Weights of a small transformer language model.
Architecture: LayerNorm before each block, rotary positions, untied embeddings, attention and MLP in parallel.
Training: 82M tokens, 10041 steps.
Each number is 500 + 50 x the weight over its row's rms, rounded and kept within 0 to 999. Layers, rows and columns count from 0. Numbers have three digits each. The size before them is the row's rms in percent of the matrix's.

# up: layer 7 MLP up, 640x128, rms 0.136, rows 93-192, columns 0-63
# down: layer 7 MLP down (transposed), 640x128, rms 0.0526, rows 93-192, columns 0-63
up93 103:512453443459576534583635522518565510430490544474433466476529495533511543521439497500504582522477467462468531472507606549487510536519544570425428643544473461508509511513483412468557549488575568
down93 097:481548462491527521447630448487498463500606592492480462539436440461430519512507435511468554565390523553531481496461508461513493520519534464546404415459463484611559582467445547529503526504456494
up94 105:443401504486526527567516531562492511411519474556482435497495552486482511442482445465536586462406473499575571547403493398541459563469559493400573480505508568456555507484506520456535516604501510
down94 103:510572515446443585389432512536502515483504452379489577549454448538506507445524502497580496533481462498484466465532563489535525386518459528514433479547485504560423426484475524508539542503528420
up95 099:624465521458528472528496528537438387527506480538518479434518474417406593536478562477461498441472430568507518471507500440489516550450532483542434518422542438556429494547576474508456440534475479
down95 104:483457587468535508550625580409456582522484421534515523459477475522471435481464409524474522587452503496482516493530559558542558502603523526555530510534521433439533531466512479525556408448533538
up96 103:426581542528501466586418464523526591578499494527508468388548497586553505554561573573460508570466466494539487453494486586512427616494564591462608497442473452471571475525444536504494522365488552
down96 104:443628503458493488439542573459601583446491526522520509452525615546418520410547564549539564493405398517424566537469476482498505530572564545517589460550478460478522570496395446476482498465545464
up97 098:523613539504461525482520538485492455406546563541519536516499505488555616501330504518469495435446436483492451543606495491532468505594525497490509488493450402504593509462515514523470502466493499
down97 101:427470519512489503476407482430480504529476515477553526492511501452491501555531558519402477502556475465497476503485562464537463501514403469373399552525385435470598512564449443511463537478533535
up98 096:541500520541460488469505481425613499504514516487517484402454536482444469538448526563502534525528386443466549425551385467491514487510530519471509405494485450508478503506548478526445500533598456
down98 115:317504496491546533579501543539479501521531566501494551541463547542474486470474445457526550518499309507503456471507496442521539506492452507462458441482478557576489460539522508576444465561475575
up99 106:481448442542426464538500432459546561554473418438523513507497459570502619451439429521594528507434522443603547510572452517533434512484593505462519456424458458586519547544590500456464450522546490
down99 098:588502489533620478501402444495527489542425504510517486465494500420474436462425457459492478474492524514485568456523490529564515426429398541459568567480598500535572554541391421517534629432415492
up100 101:466564433538493489530536533512515504571560491470532571357461474457532472507568522585509434556427548518516491491419473531521548492504619545530458417549490471531366535532475404497577513511485496
down100 100:487459481496489563517469516504471572390514518480485515528540513435523443507417496517401531532516455512543528500555461560542581448478439424576551576491469491521536529417413537554528451465563459
up101 093:480515556575470533577479500467476498444469485464609499513590476586496461565535437533429453499445480445470428516505526534511441522498493464471465537498550430457554520504499352517516506497563423
down101 087:658534523526591484464500513539467474491517561572446505476545386540403446501482535456492510612456578507487444496505540566432511404512477520490540523459432557524526487469542392519474511529401457
up102 103:460422561455467555576603411597484465467601486474392433609479564471426514479529512444500456521465528491512527446481484490566549502531631470496592524500485535514454491565550561467459523466449485
down102 103:498569421530507506495465543446514487604455474469554525587512415477546577459470491495509554457464399477483502434575419486498462475613408515554533508471492569538465517418489518499532506446488500
up103 085:300472405506497514499483478543462580496442458545461474590497448414473497552521475553440475447438512574506483544473546471492467561534513448535575526426494560482461570489509527514462503560519460
down103 094:595534518537450453495489483532597516553528467493527469466478441521511531476494530512480562576489346485492515497416479553434476481563535610420512542505486474464539559471374507508486546557506450
up104 100:504458455462411403542479453571552389528517543441528394455478578511544512525575578462545481494476504491467586509475431510467503500524565463438484469512489548525433449457446427504430567515543575
down104 102:484524526545531454469494523488514530518447422547514530479581437535474509499501510452456408517443465579575579491485437510432506485506507456554617485444493432511534478454548523480569486489428488
up105 099:536547473427512527463481397491480522457454399495526512400494499447427562487539536478572572486471429473470509478519510367512502488416511568551470464578529614523557524488508470471478485540502430
down105 101:541449518451490531402526457551560455560487457511531493539466447455445502487427528425553492457510391474521458520609465559468473426591555506505559550470487475458541499525441618429492388456473526
up106 100:508474507462497483557492399508510522569535490507377632486503561525458439507517528512469541468565476472398529516446426557495501447425536426521522549488475495474432545484494443491461478449571478
down106 110:543510431430499511512449443444436414490550545537484429557486551542528597436539453580456467574534338494492450433451486511474538462490432537480464522542534554531505401503436489455469559471479508
up107 098:429568479532551406505429468487461475481469454511571452526494490514401442551514458434511385516437549456447527601567462442436476552509536543475452577487483498501434534525452522424568513550445475
down107 100:544531554497506539520563481461459549479432551514321474491469469458496515547543490558563484446530611474538517416476470453479497506479529481468446550500481589469542547561517479516408456518526521
up108 106:503544547488513592515456504471531441543467534552518407481423537484448488543535482458474450556517498524416639496467462338508510424403536554579503605585441515534499512537556463432601471437540475
down108 102:571529474471452444520463503489490470509490515582422507435487535450422556478525432496603524544521523545578390491453576612518423554499586529533546495473555510431490448504503409556427491478482508
up109 100:429527500484470419489404518536512526566485547456510474538458538604481539456605488576411473496433408576517577451576603524486434517505511520565603479493463433525466580469473442575535475465382424
down109 112:410507524563534532464545533483465437488521509517450449524450599460487478495616462499473435437462681437483472551540455507448515535506522504484485527472566553356589408615593510505488411496483573
up110 094:530512413472388461504519507492450492485407431528454533454469436558556544569517585521551524478523483583389511460420480517477470491522533460538443505459597547597415574540500554536539465611540446
down110 088:576461464420493564450442476496435573505606476399536503481572486545540471520458375483476480545440516554536461473501530489592528494556446513504483464535491517531462464529509410566528584466528518
up111 097:538517527510533426468389559513487481530487439519558499481515509491589433409417520404472460529568539456518454568536567497484485410526548471581509505518544582462434480530578524516466547431499551
down111 093:398576519389461599531556476509574482527445456429462464525528407508485455588486432473503572516446551476503488525525435424457518550551467586478454480519438525529515530467602445451543500564521490
up112 103:505502458506491491468509510516494539514538536554587481488419602465496540432495573435547452562495485478583582467546505629513578458469455432472462420474490617514545541417495505379501463525557449
down112 103:489500495474490435591472494452534508485544461445568584455567490443538478517568467521504509537485465501561579519456517466501436464532368568507502547553472426451457617520551535527519413512561444
up113 103:482409499564483565446462543529409547488534432511513493521471487509522427558550479456579442491394458506558504518399535463477456581478462653459573456610511552523455530514578518505494530497499473
down113 099:595535456524399613471475477475425511571401460462557458495489501560443575528501525603478477572584441555485477503469425442471492459464442527557498492413480466456504533432504565518482466565516502
up114 094:453553529530469535562487535493482548458463473492541545475413494593500563517596489458455379498515490484478532518509530531591557461520614504522528552515471523401498454565484560510539493475384391
down114 086:631559537604521483488524552535467438581545537473495422501558525407505485440513496491575530526444489441568396513575442422528490533481396512429487523505483487523519527524433420502562569455513511
up115 107:406503567467433567473495498599504456429503481532511526548494513498553439531488527514481431614509412501483485469413495442602478580599457480524549477554569499420517409490510459421512446386531498
down115 102:436480475520515504514365606487415384522499482431501493442509616450468480509552528464431449503567467530488491514509533506593512393563604555514470540512454596556587535449455473463514491452494429
up116 096:619513450488453373473493509471490397528529478462564527438484532508492484487462513494475463484454598469445452496431528531454557493471571548474470462450472504567507539447478465464501513460682508
down116 096:648443469467464617483505420529518509560464486457469506518516463506505479523540530493543511507485646472502516502626495500493444556510514516533504507521504574470458427499484511510513465536426514
up117 096:467436468422484520642498494542550473499493523606564609409523562500505447472380589473461556482510515487509494608456478469528594449471598511510391485449566403501524536496528466545454504521479450
down117 099:459501497412569455485499556616488393505460524390546553599468394544431451477536542586568462493406586520498503532504542519503562422551458574504548509543497521529585511492555486538540503536526491
up118 093:456546477560528606629506557558538517444449587385516506535476435497449482541471480500457517527548626476480542491516520563569450618504479474484439536481550506460463487543467446499521498499518453
down118 094:473498465515507503487552551608488396485477522486450529490683504420514539475435452465516447520547481512543430531503554553644489448549455554541471585456448497543417511490543448506498560443538547
up119 088:595565481492438462568453526550541517411559473567470434515502473426480586484525541574463596533448420513531467541533547590591518407527443495446492482508505448534463502481510561533500552463469425
down119 086:444505451582493567511535537396501478629500551467453518477537478497490490453516565412515438541477397584485476502503437485497440563449593468519494547556457529509547592646517466507410466563506524
up120 107:582526544516512439576456488516478522521534510601620436458490501541520450548476551526557604519586409531421532516464520413587454404519415531583455458548576473474449625587382394487511525465458443
down120 106:480506450438544521513532514482406465588411456411489621451442457472492487549464529492467507415478605488370419527428526477448528517418602501526516552549547496446534489579434489510506545513520516
up121 107:434424462598553509494540520536475417451541415508449442604491474378479540470407530438538543496494485559362463504507458492512529497535507616449433530385470563530532543539504525438427558563494394
down121 115:536415426464539547494544543504553541533542487549395511558526507530523505446552464536526526423566443396522490468574462540426540513557476591448553532528544538500495565509480475531564468486500440
up122 097:467441535509531577513473641466504572521591446532526489582456528481480449523498510552532454471496452571518522482507548498538381551527524392494519562482445520487568503393548529496485442584443440
down122 083:649495451549586452503446519491542491478459519579493497477517515501472470482484445471486540560442523406439467502452500508475541640436543444460456550554573510416503512457498517471476512458522518
up123 099:482611468545501505475567436467558479432514502534440461491491438580505488502489619429450432464561457496533440522520555540491374471546530483449354535564482509539477481418527489583532536467538490
down123 104:367470560503492450534502472428523458463445554475492571475490469455478564492516506478468510512553455502475483516602516532507430423463595503533524529612383472595427517484498494516451523528435572
up124 095:510568544435553541499430437509470431521583462367433591514432502423451469546432429567531559568522475531563466512486430542581560526444406546512472463500497488481438485537485351510566579499511426
down124 095:572560462563473486476563483546494551536444524581505510494549561445550433453569525502554540476418431596570584451514502467515495441412526419414465479498451479592405533508470567458536472405461566
up125 092:550501496511413479509581502532587456484556508471524443449493445581525472441498445525425445456558450421500480544564480486424522479471520508468574419496497441468461444641563591533459576495453547
down125 090:470517601551524447497456527426481438478495422541530596502508462601500582502525515572507565492539352524504476426440482502529522490506456482477481540527400464536467538526397506550557568541568474
up126 102:539501477515578517450483488476486565509515528521475525471531436546465477513373541450490460510448446433447525459479406461353458465548448474494535474482581487541533541503563465495467502531472575
down126 103:407443448517442444573481501454476540594497573621535572418437470488397456482489435504494491480521544518489496547535502436472504532525500508505515507574576486579564423588519518522461489491565541
up127 108:515461517488442551491491469536459548519527509492449443415463595509536394545611423501445499586470466488503511450525525467512495508480443551533507493514629576627376499571491493446489491500564343
down127 113:410467492479499442507445465520473527455460445557549518502579580541460538464503609493487458469591595521533514494465540482443571449516501487377496539585494535506517530492528481459576525494475496
up128 096:486498531504500527498496476486462446485466486469491511452523504437386506467380431628507518496422518432402618501489466568437371572580457500496402498428538574517454592576470481451537448507498550
down128 106:442484425577504413509461577406478501529469488560525465542475468475531482517542498555544494527437476511489436521550533467534538407393462442435498465542642479510480457515503522479432558567494550
up129 100:413544463443468575479579526474508510487484576518497444497507541564489520567574422533451450407450444508465475408555599552515539453577529415479538482527528502545558501407585565537476470522522475
down129 101:511442516420442455512599466447500486475444475521457571464524480534542467627485547467551506454461503472513452463514430485510577503568405519541587511505499485537438505443461548446541512505554470
up130 107:537485547513550499543512445470482417447462434578526413476575509522446424526552454486448481533437446546518505464410443555493458539470573411510506517526542532558599580488603577411523525553540446
down130 105:482600542458467596458441406558540523476587407504488446551511469565533520499430442578482485551551544490439516522522600476440505506460460532543492555455488529524479422524541512450485533412404570
up131 107:441512554483587602510538449497505522447505477500452514405486488548417443532471432531502501465523536568530342511544514494441467454432472462458515543485447519537424527441505579524504509509493419
down131 096:519488518563531467479577502483528535529457514516503464464489480452521485625476530508418565550428471503473501522606574504669425467525484556509452481550534449532406529427424542433422509548532525
up132 095:418483585523518457560578535463554381443517453562499485457487500590432507542584498616471558501501535461382491502533509430623493528534506491450551568497490559450507550512432521497479513469524445
down132 092:504583476535517453492462468540447568496424476605451566481504452500444468502544572557528518494426525523549541508525456474500533543544539454541478504402524520496514605528425506469496485499499573
up133 096:606524420575502495524506473552516506590586467492524403477602538454535587453535498539492401536544504562456452511573525464519493410494434538515469523503388513540454497517541414504439497427611481
down133 098:631451464438477579475488534542478541429513542554432510607435486488473509489488465519535527525382423467532381479409431525476585498488581467489436531560521443445702500521456524485469505557490496
up134 106:520520509544550533472549556548486538460461416535506451518538395534516511486522517448479548576537468461495523565556491514399549550526507548528487468487544589585460441553488581516529539509438467
down134 104:387490439438436453423470598459519474482482445510437578453462527521455569527489427525459409568530528458435612418488493505497549597559492528470419539505417548510435571504520422524477539517400522
up135 093:502493438445463490534417513423564379516552445468542463438450535540472522461564620459588501497495483513466500473563503558496519591521527398352512588477542491496577511447549506509493429535491513
down135 093:501553445577523421496466504490539536505528446523482489510481560362486590443438455500508459515569530540445501461473518547573433432424524554555551461562461575487563487393586477500478559425446524
up136 102:499447522519563422554549481502578583541570490507559490473477458541440494480479445484538427572560508542490514516570501530431563533516591457508436548404442441558543569555519501495563591510580448
down136 107:553535457484503540432514569492542517471425473511502450437443494476588485476586496539519437399417584507533482440458535422494431476513394550497440504499524513500528530535544515471475572402466563
up137 096:641495435534476383517583505533521430523470431562533487486539507564499487499460499583603446449502646512456458525421468472475508525451539520444446468497486529534597479449459449520532489492658478
down137 097:578470477489420535398492502417529598510508550435534437509479530483482484476513511475487451535400738488514438445506440488535475528504513454554475527509484494501488535473453481493493525544455539
up138 092:358549507547559473535401526436482491557512529468464522505527544415483480459523549575481506509465424472484555468547509474485570517440500458527455526554472508544565464509517551510545549531460533
down138 100:571575531440406448488472482549554561452496519550497477514482523433471553429465541487580504559518555533458464446511498483550478456529556559459494511412488537475466515488315496483548440507536395
up139 101:463537366495439328507499487566519461543539523500414462451453579495542550476609467512480499427558485461451560487453476601482535539469482458477479501480528464521520420433508521501388498476497471
down139 093:517523551567561494512554570550451492495511475450512528535530494485449464544547481510475545637495490446433537500443520529495472485549378416583475518491456473611473459544501480493534433562410590
up140 093:453442523576590467421476457521397511492540539486481444447396463377493501523533422529576558575448485425533542555518498518574499495498424489531482396482486478367613512527557518460407484491493503
down140 095:497479538421459562410527505476516467457479484519436534441507541481481443553514438520461572505562462528550448529499504511610452354497472488506488491615382415481495426497490491540521544576561417
up141 101:476523548418495489422494471551479431504611417504493515487496390488502496606542426457467465581474539594565478525468413531479514498547458539605419599457489556474458463628577470522554511501494532
down141 100:423525509577597508420546509586413522412470537517398437584489504537539370488541577529513558448525446403509602495532486454551551517491505567405466486481448496555463564514558601446583480446525494
up142 101:524636586438516507417490466434530392576536506507492452564477443590502539493522447479423543502520438481532531519497535438561600469533528480539532469498556451481537478566516493558523503459548517
down142 103:416508521410477485461456494610448439527498549453500435529519514574428458499542505529518505499421506538516538555542526441567495490425639487469451530574362521463458583468485427517601498511449509
up143 109:464466544474456483601477452404466509447498477529550478641487414499436513523523443490543457464477470515515497512489453522555491551566436578487493587487421509425472474520477532521657547423482395
down143 112:556498442578511472453591350375463499511538492538579497561577528515497534530451548485459524553504577478528551465440446425478464548460492559464465464536490464553411454524471489490490487512436497
up144 104:455484530419478510516531379474495507452559503474512529521540391443470443500548487511503533467442449583495516544544537465512529466536578484382613458485461551451449538551465608505571534511515497
down144 108:501497489409517371415584481467519594552601553481470474550504508494482427443461532569465439430497470578492485560547487562478532431420536396457462529516585464381390544544523419527549587552456559
up145 105:452497481448551454433495534421566470519447491548551525478596500427465484518551460531480583478539591466504420555473445561450525488473492435447564560481473521394466484455518515565399530505605521
down145 105:492469486617510368404528418470545457522526471416555503410507578433451421513433570532603546485469643500442567502579515510525574483536567525487447489455549509494555456468520581499522489554442492
up146 094:485486519562484573627515496467527502412611507452426477455443470543468565591532486452509489520466506419523503536443500460484521542508477452480528588498404550533492412559433476439478522515462492
down146 089:452564440600486402460525532477478506493470559507552524547575545493546554595516544457527443469452483542528490514512469465397483528525537499590475504490468513516491466462453518539518461642438554
up147 103:364484618586522536538393495411534568458551509443524550500436562595532570487443532421444529489465487492437467436479550637582483549505510487551557540561513494514557472525570517544493558436444574
down147 100:566467545443569599533500520381523552464533470507505513416538548508590461470503562511473553408538365514542416418415514427635526552580558500505537565474457441448511570465457481439506487480505475
up148 102:482544444443574596538443513448552416525485549503440472470554430511500470593467499565492477496465585443456521555399417496455483435545632553504488519477411520512596510435480503505489539553567413
down148 096:609461469441496420453493397509437435559497507527529410413486475503463464442459529509495520509538610517493576497508480480510533504523492487473453538560444429444488556472448530485493527553545524
up149 101:439630478490429531554497453592550519491463442532475388540487499503532434527515546549519517605467513444506482486436551518480461484579562525490477474555366522525555462484496483516505462512468443
down149 099:597465541443473546489456415396488512530516457440547476576598436439499605543473460362536478549506511529554483515478479551591545575500531496517501530449542491474461573546559524488492479381473489
up150 096:571451484581503603551465536510491558525636490447528441444353485516524593521529551451547411461516551488446545518510431479422525540432572438458484472572507520429514569496421432455543432547527525
down150 103:521401554550488398417521562482507550331512407525455512451534563487464439484455458541469478545554560521527585536530501514552466427534484545541499534486481471475533467411481551472376534534488454
up151 085:486546517504437533587524511474402438447497524443532468559456506420475380486546565493492528492463433617564479547499429470510466547479510581429553560536477662478531488431594524515545529370493491
down151 090:509445498537471397545451482461557459544456523529512477505462422509410584483521518492483441450492468459525516548488491489517460481545507570492441520476555485451475482559438464582473442561434501
up152 101:399595452441577462552397500487536416529490458556560533498480543450485455459535534412423434498344430500583517525453493490540485464436513463554587431553528536515571482541578514497468494480528467
down152 107:472496513511375537445550407473509457582526464442496553523461519549512437485514461447512443518512553456414532451581478506461513453489499570436497630451535540481482582540471497515498493573475522
up153 098:440549507422559472532519555456528460517637490471579515505501440521431574483520463513555488485481542455435461554557470575508452467469611483441458601509486449470577524525496491471579497450573494
down153 104:403491461602518448515498522498520485524488528450413401497431522479448477498536479575504592470425640512524522485519560503566482526602496484540405438514423533557522474543496529519549542616413504
up154 102:452519554516495509553484494464622493431599552561473460477493459501531527525483491431483515544460493422457549421428526478515404408370495433509490509565527564518454547523575480507516474546580643
down154 098:598548497482482598423486501495521535558491516507485549518492482491546518405490528550511450516442485436486487512511476490510476505512558554439421540442457453451457436485546491510443356451474420
up155 099:514496517417503474404588490458471485409526513478541512459566598465441490546487494582539511564441517610550495443540597523569515541496493531496443486437545504427426390468547537521501452470516440
down155 091:586507538498421480480413457529408584457565547587444475564456547471430479402481456444480462453468448523375551435497504574546490437470511572521501477507495514485506504547553565466480462459528498
up156 096:481527499588528512521568528499541473482531519490443541593535459459545470545526461524508427560499462430563485506518489471517381466483463544537452578528541512505532497461500432554545488544570419
down156 101:407438495517592477494454479490474504537514522557547432446508560507510478411518458481503497336476551558533525499549537585522499567478452475508511518458516519521488597529479447407539505522521464
up157 098:490448498347567528439589500467561513504525486436503487560353510553387463520549563621500425514498463490542587421438519542487495454505476449458463437498482502512531517522485509527534512397473520
down157 099:540511489526453522484462528459462576489536546539570573418472465487530524501476399513481541505495458476448528544591445484541419561553583551456471553442489458556543532527504438501451489592508499
up158 111:485535524520521532473492529481483494472538438411411530512471557520431510566394492523546478566492417432536548534506398533439552545510547497507480425453606544568437504510549446548446569517578506
down158 110:412534497536608486542457530479536484516521556536436464511509523493460495504500454501467518429523451534553493432468513343470493496540430529459543463508502495530498457559467454546499463551499577
up159 108:505583525501596540455569477553457418470503515520505507518485452495483553513514456506415508468514400546524534493462452530519562555540521595433607486590592541509520513388519502428456455482509406
down159 105:489545506497586496538542494497497548519484437415561472533594523494530531486437482557478551489580514405505539555512428481510452450503436453640654478495559481494466510463552506522577494485487411
up160 100:468389439498477503494538486561443473485551581436564531506500563428480512456499536559485595480446447487527550495547420532548504430519597421516565464536509508482496562419482448525503482575416443
down160 093:382590516471532512426522514546484458530541538468522483470487421409508589506440487527618555494553411501511476464489492528486513505445454482594540477533411531559432491441452554505494573586403526
up161 098:512551517578547552540456492549577500434432492479550456587499579413481548493520454548499456580573465474495409415505493449496476484465457507481480510399500424528547519487589447595505559469525501
down161 104:465392553472508420621518493485622547507549489447451511480553505425520525449512573552443488485546477611480515518414430475530555513465466582490568562466507511496612510511432499382458473563457528
up162 108:492416529475465575576548467576527518468493464478473502490496485474469428534480510475436658510467451385563532436554504489497468460540520566378520548619525613468492514531511476419432562475479429
down162 100:557521372437568458496472554518453484577532484454574539516438483488563551503446540500443572535501468497459538462474497584464497479491573546539449515499522528527509462502571568602480430509545443
up163 095:559518559473459511511498494570607478457571543502502553474584437552499482497453498594495489501535379554539460518480528509538471511452478552483456511484589506461562459529528464426558489541530453
down163 097:571502476580515543460599502502540495556512476477476476509474604455504442395510471476453581405414445528484561437498575557568540433578488539422413472482386482485436518475501497528464431532477511
up164 087:474473461527494515453482535400566522521504492455452524585431445474511517487562488433611536463478358591425490481548484551517398563570581479524494432577489557522431457434452583436440526441520448
down164 110:446516456485585461508515465546494522475457467506526495481533490476465544540458510412515460550430684477517484571475526524473556503489553462549582509426567578472596428447556430535533503454473569
up165 102:559439499448541544565505541480440386512510562621569499431492481365444493488577434486452499549434573505567592531501540567471514447551457426529506526503521495538481575451525422573525567453571484
down165 110:383468471528512449578513564505504362435484480514511523483494599494513479503524498495495461546521678481516473482562508532562448563409394532491556515477516465496569459502414601452550508464540492
up166 093:640513440556507529460489504536496478492496496554528560497517492437411486406480502483500518558554667496457458493368499444447525452459480500440507499545463481506488522538469468499497491469563524
down166 103:417494555501435520495501479506555550485586483528497459495463525542491490496487566523456507453487734503448562471524519523468409489441592458491529425504552565466453432480461485466483443505520454
up167 099:484504534522459552415464532414552535580494515469440485509520542404498354518425581466500487500518500480543538403499475560496480408518552553497506396465524460520540606468494573555534488470622459
down167 101:426479579508552506498429635447523486473409547555415508454560517577447478559482431547413541516504483502564603509541495445529490600589493565521482499515471469440478555484476424465491505558445517
up168 099:476585515595491611571516478530578478438484509471492461508467529555522473544517502616457436566499500445446464455545451562493477465604576468443440485459437572550462487592437501481452485542480489
down168 097:518482504529468566581515494489548517523456601469539542473556484454555450491498520462538477332506497463532501532561437504458536461517479570506474487427499400476572514453488500536458420519596569
up169 101:439546544509556465567594435452545587469550541484399524473566529541504421438419551468454452502448509513581478475559501544512443481550380547437365558606435497585490387552556535487545535504481428
down169 099:507525507491424537530458397509580494477477513543421460577444520484460469500500456492461484510475527481493576506559557534481469491465575413507417512458481509520445515424541473429501435562504536
up170 104:541513496510510545462558466522509463557474451558443480451504449472419568532497424523488482476521598484600468520501443432546477583523544548632565439513527538494444521538524522499437494518433483
down170 102:429458470591474533496474422524461503426507583546451464489446514520584572499491525497462465545411738522446466403539549450576475497451547570547482512457475527496466445544577467512467416548519586
up171 104:458489513522500515601547500547611553431573452552497511495548546544504558433427516566557563611537510492452503437505477442500516459401552586514501525552414447409507519511486505514513508464407400
down171 106:477402569425479494512457559592457475508477459455557499518436468497451481445481526486420599456514606511487572491495534467540390495502494532439450550428539483546445433532469532525531516538594547
up172 100:490514573461555478473535447521514450530548536461523519506444526514462495411436415485455627537583457435552581487513391464540516458416413538611535534462545488436483502517544542551427527567567471
down172 099:545480575477448516548465410556518507487477596444513513477418505343516502475490491384425533577452513530609515495508553496497487488462511482523488445456483529471500546569534474510533417450516579
up173 100:447515516539499501410507515496622492453619443505482550499533516516502490453513560444409441510486404439549527551575589443465463535518456565483557520455479528479551448546467507555433567505484579
down173 105:437536481540469526548554564470460490405485547449484537515610514509476514488583532527474452491541492479411542502472560483486494441515513521546518583483511475454481523458458540500486538428509491
up174 100:450508583495463481472559381440512514514508455529503533509534455487514475522536575514405473437511501544429552532567467460451525490515436517456453531561480511529511407395508559463623533470494476
down174 104:494467465471480530525504441497552514493436488546448521537446495511444513419581492525499436505522425529396424501511531521418509553540536533461486484577497471562449421445494554479582490465508515
up175 089:526557426473508540539434457510514560488409441540492454564502463516600482633540461462485462509427519499420470466535542525494490482523447513486460587543519454551460520609487427501623495480502474
down175 084:480520535475574576369489484543404535473493602458604481453555498485479529486434411480526459498566489480512425541506450515620465482497502482517510436440545485508429606507532575512508489575477415
up176 095:500530578486500497525560517519558570495650470450551552481429572442535476515464458468454475555541385462537583452547508437578518440434567462433585532437543487443556462486487440473435532502541502
down176 110:434564464541575595560511543445481600602459436546511549510541437497511449437463537441563463510486474562426413505437438485524487382441503460471492530643521456553441547511575447428540576450573591
up177 093:537562470514505465544513534572509559524493457518514451506460421570406462509535566547576471455456553500483577433439416550452561484490429501446469465554518468459358481570552544503448475431438443
down177 105:492509551495583541463503600502566550563543499533469444462492470411509453511549434485491556529525482521527514465404462454451333591551501520571526524455443549470507477460487311549570536473499559
up178 101:444496614506610494550546518530510439436518461515415473454516449479456508461508412527426433618489459554471436504584506491556595446511484526575469551493498481530469492533489540555562492501502482
down178 104:379461534517521471429533431479468451472460507586505443574545545518403535354498562518473532506488440459543513573531565488458551480381469455521398475557524574520563477502515522509444520478532442
up179 111:529512499490509501549441532508523531481489376503527497646465451500427509444465582466495515456556462437562549537457536374400415546530543459514455489528490580548500464573482413417396572562526510
down179 108:453591505477503592387541481470509547532551512535470508511583513477566497561530520444598424493506528401477504539484551448559485532509501465550555546486546493494502477400583528502501478524522547
up180 111:481471497564508482509504475497489529467485605377567503449540434559557428537470363524556449555408495520457587459568537551545513602459461474540544407541475419380459437463461558564491462492498536
down180 114:413400474450516638468478542523494425497597483579493524490559543468487425553541452371474549533555423465462483443514576453478514569585494506538532570481507593527509460549484467437511469490502429
up181 099:434554460464432418454470444533524551543480448539453516478515449604533500558508483441475557511568457455530528458397506463397596582495453582465497502545515521471552524424482524418444502512564537
down181 095:506488481501504565505484494466502438486520421521517438620523519493499586422465468496482444570488440430502456543556512601567520502502384463532443505423496612622497481442438517416479501424479522
up182 108:449564602467564468516489451457521475410452551407506406539577545479509445632464473478501526418472439566486475407562468514535495482540536548440505523460572552462490442508479579486470566510491420
down182 100:486545564472449384447481470406515447470584559505485585491501491467437583430439477504454472467427426521440471545479557500521478530511528493455498646549582536422514488541427457456384535504536516
up183 112:461505511521449534484527509489540455446528470476495514562619487541407512429473468486516514535490397500499485529406475604454491458541461561498556555493497476594550522601599507433524554448464509
down183 113:428468489537538530437500542466562495462516400504459500538533485387501551562532580419409559539442413510532457530457487542501570485544485433543460488483408501584571588560530354501562535545459497
up184 102:496491474529531510468501505527509513549538497603555432480515435492589552469465587573466437531553351459554573553458510509481557467532399544442536554467526516608484454591552472532424533521469458
down184 107:349479427472435567519477552530407418484543468539536430591499486467493466612500567458504539547522508562535427520532528491432521438542501505471516588456511542510440470471521541571458520520479455
up185 092:511581532442494522486499465423556423531584529581498513537655451482446428440560487511491538507517483455543454426573456558431468453559425517572539474475540548515442421560506484514485552468421559
down185 101:401468542490499448474488550467530540409518532493588415507499541543586467593478435584491455549488408465577512618558454438584520421468470527606531457569479443529466496456518537531467574515529503
up186 101:476549583495523533559481484480533574619574479518563552558424405483517556538495444438478439491413475460509435429525522519537546483572591511430523534463468428501527501419522468466463517441471440
down186 106:557482476568384485564504516579487601538443515491482579494617419593508520502519522520619514501508528515570487444522527557475597542554464528558495486424513468470422467553557492524481530403529530
up187 095:415527538524472376544383591518543447534556564498479533475521516453497489528572495514466427550420567552595523478557491452505448507468548398505493505502419494493504477514489481499510449463476524
down187 103:416457512392417473477482529457465468588441463525525524479513496486542488529523484429492441540526411506520454502587397500442595469496452557482525528593573534433496528487533530560523594527496569
up188 099:548524486482593577560553453530647416501500528462543485525401463533417551550470459517461353475479514516457564525495499588440494526515606467515532598559495468479568422461485520517510425473493448
down188 100:462503502467453365450533495469499493531521404527562583484555450497489474450485474554570469490464596487527495455491512523448588462521469476468587453611498444453570449627462580453501334582433534
up189 103:505459455520650434473487471433468587478484464492406537516537441538519546517528534473521524470445433527477621557470498404470592546530491513476473493587564388414581395463504485550438545452507524
down189 096:470474543488525577599467509447522466530534463524517575488514479500454492477485476492530440482521415460553563527521324534507563582495422542469472536548636467522585485399421534461487460443497557
up190 092:497515524511504459460484441502546600556563512462559473499532521539412519404580459367531577513531497519475564544566521445435492511463473457458415473497486423506477476517464460449450533428487471
down190 096:533547434516493485465606513530519500427472546572535479465491405549473503432448492510468480445514603427461421457528573535488559461445560567545420484513478546588514542516497495555406506454518467
up191 089:500496516502447425510508471551447582500500441547451469515464463524446532520495488575403577508446492496475486568389514456461574518535594450444410502478535506401467568506442492523517439493376549
down191 083:564560487464503596563510474581450548504585460462488476509431465486513552458507526498527415539532459489492451520458509518549468543546519565536501447447535561362488376556545479549421447485471453
up192 110:512518477545541478541558446450424448523453511490509436501521459470504541529582387520544529513512456497392488453477544576545531535518538465453484565538420456499431538477528341494470560544435508
down192 115:603416546546527467560451481508500444479536413503462529434447527504521579548437422491520506545487536583515524461482561473412528552491464438529600550463574504457495565433471461478548492544528465